Each number is 50 + 10 x the weight over the matrix's rms, rounded and kept within 0 to 99. Layers, rows and columns count from 0.

# layer 4 MLP down (transposed), 768x192, rms 0.285, rows 252-259, columns 0-95
55 48 60 59 49 41 56 42 46 55 52 31 52 48 71 57 49 58 58 53 67 58 54 49 48 65 40 42 58 63 42 49 50 44 57 60 47 48 39 55 48 63 54 53 46 34 57 58 41 66 43 56 61 63 40 42 45 56 39 55 49 45 60 56 36 80 57 62 54 49 29 35 43 36 47 40 51 63 53 65 46 56 54 45 42 44 61 41 56 62 30 57 48 55 37 48
52 40 49 53 53 44 41 56 36 52 66 55 58 60 50 51 49 71 58 38 82 61 40 41 64 58 37 53 47 65 48 33 39 51 36 68 54 56 50 29 66 36 32 43 64 49 64 50 50 36 36 36 60 59 54 64 46 67 48 57 50 66 31 54 57 48 70 51 58 49 52 65 34 46 50 49 44 64 31 55 42 45 59 53 61 87 47 55 60 38 54 42 33 51 50 45
55 41 65 51 43 41 79 50 35 74 62 60 35 37 52 41 44 53 40 41 42 40 53 53 69 52 39 37 47 66 65 49 61 61 47 46 47 44 30 57 50 45 56 66 37 62 49 63 44 55 39 33 66 42 53 70 48 32 49 61 46 50 57 40 50 54 53 47 53 59 44 41 50 53 58 47 43 49 44 46 43 46 52 58 51 48 65 41 61 52 49 55 49 63 52 43
42 49 44 38 57 52 51 47 49 49 46 77 57 54 62 42 56 57 54 53 42 47 55 56 34 51 64 54 39 62 50 42 43 52 61 37 36 57 56 39 72 43 18 59 42 45 34 41 54 25 48 46 39 59 35 43 48 52 38 61 41 57 45 45 62 62 39 43 52 56 50 60 45 48 67 40 54 56 33 45 50 42 59 44 51 45 53 43 19 47 57 47 44 42 51 59
39 63 45 58 39 42 44 52 42 53 45 59 71 65 52 56 68 63 45 52 55 36 41 52 42 58 53 45 46 59 42 39 57 51 44 44 41 63 57 62 61 55 43 29 65 63 51 53 43 63 53 48 35 45 49 54 29 40 33 57 43 70 52 49 55 59 62 58 39 61 40 53 43 55 56 48 54 46 49 62 49 56 64 59 44 44 38 50 49 45 55 54 52 49 55 41
53 39 59 54 54 44 58 53 48 58 59 59 46 46 57 59 54 37 44 57 60 48 42 61 61 48 51 64 44 45 48 45 50 47 59 55 47 42 48 50 47 60 67 48 51 65 24 56 47 55 61 42 62 46 40 41 43 48 40 49 47 45 65 55 59 35 44 63 68 42 56 57 51 56 60 37 45 49 66 43 49 53 57 59 64 64 58 46 61 32 63 46 49 51 69 42
40 52 53 53 54 44 44 64 44 44 47 55 55 48 60 49 52 50 36 52 38 68 57 48 55 50 44 35 57 50 46 53 38 59 54 53 47 50 69 51 53 51 30 49 49 57 35 46 43 43 41 58 29 55 50 42 60 60 28 48 38 49 45 40 44 62 60 31 55 46 53 39 34 51 66 44 54 43 53 28 47 53 53 38 72 30 48 48 48 57 63 37 54 54 47 55
54 49 56 55 54 39 36 34 42 58 37 50 57 47 61 59 36 63 52 60 64 60 38 56 54 57 57 47 43 50 67 59 50 42 53 32 32 56 53 56 44 47 55 52 46 43 70 54 50 59 45 36 53 47 64 57 64 37 47 55 54 47 57 38 52 61 57 53 56 45 57 48 41 61 51 39 58 62 34 45 44 52 58 58 35 44 55 50 31 52 37 43 56 44 55 55
# layer 4 MLP up, 768x192, rms 0.289, rows 253-259, columns 0-95
53 58 41 51 60 41 65 52 36 54 55 55 49 48 46 36 61 65 65 56 43 61 37 67 43 38 47 55 45 47 51 43 68 55 53 29 54 39 53 50 54 56 56 55 60 67 58 57 60 41 51 33 58 49 51 59 38 53 79 51 45 56 53 34 53 55 48 61 52 51 46 35 21 50 51 46 61 45 64 37 55 55 53 42 47 64 43 64 44 53 42 61 44 43 51 40
40 54 40 52 56 54 41 52 62 52 53 47 58 65 65 52 60 49 53 33 34 54 61 56 60 56 52 55 56 50 45 44 31 45 52 60 60 55 46 55 27 66 47 53 74 30 53 31 42 49 40 81 52 58 43 52 61 42 49 46 50 64 66 53 53 64 64 43 50 47 68 38 42 48 50 52 50 32 63 53 55 50 53 63 56 41 48 38 36 62 66 47 61 39 56 39
55 61 45 54 45 43 60 52 40 47 47 63 38 54 48 71 48 68 49 50 47 40 37 39 64 32 35 39 38 36 48 63 56 47 75 63 52 68 50 49 50 48 52 43 48 47 51 58 40 45 51 50 60 60 45 63 42 23 45 70 54 58 56 68 49 68 37 50 45 62 51 37 44 42 57 51 57 58 41 62 60 47 58 40 54 61 59 45 58 61 54 39 46 52 48 56
50 51 52 48 48 41 54 44 49 55 44 51 46 64 66 63 65 46 51 50 58 47 36 53 34 42 45 70 66 40 64 62 44 50 59 51 55 44 54 62 46 60 39 64 52 52 55 66 68 58 37 50 42 48 54 58 56 61 38 53 34 47 61 54 66 49 42 48 38 59 48 58 61 41 56 68 39 37 40 51 50 58 65 30 43 68 66 42 57 52 54 58 40 54 49 30
51 33 51 49 47 72 41 48 37 44 43 56 38 46 60 56 54 47 52 43 59 52 42 69 41 41 65 50 50 53 51 37 47 57 37 45 39 40 50 55 47 70 46 50 64 55 50 47 35 47 41 40 58 60 53 52 48 37 47 60 44 55 56 60 53 44 68 42 54 34 73 50 48 68 50 53 55 49 50 36 53 48 57 65 55 66 53 44 46 44 46 50 43 46 56 36
52 54 52 55 43 37 37 40 51 43 36 31 35 39 45 51 57 40 47 59 45 52 69 53 57 53 57 69 57 60 34 44 49 55 46 36 50 64 48 45 40 69 28 48 36 52 56 45 54 38 40 59 55 46 53 56 61 38 50 51 56 43 56 58 46 50 60 42 54 50 48 31 29 46 46 62 42 62 41 34 46 60 50 44 45 62 57 66 29 48 44 48 59 28 49 44
40 48 47 27 48 57 58 52 64 32 59 44 49 48 41 46 63 56 32 59 33 55 46 45 71 37 60 60 65 55 61 58 50 69 44 39 56 61 38 60 27 37 70 35 43 53 38 48 46 49 41 43 49 49 48 46 31 56 37 44 63 51 39 48 46 60 58 44 50 51 63 48 57 49 57 44 35 65 47 55 51 35 37 50 44 41 49 47 37 60 40 50 48 36 52 58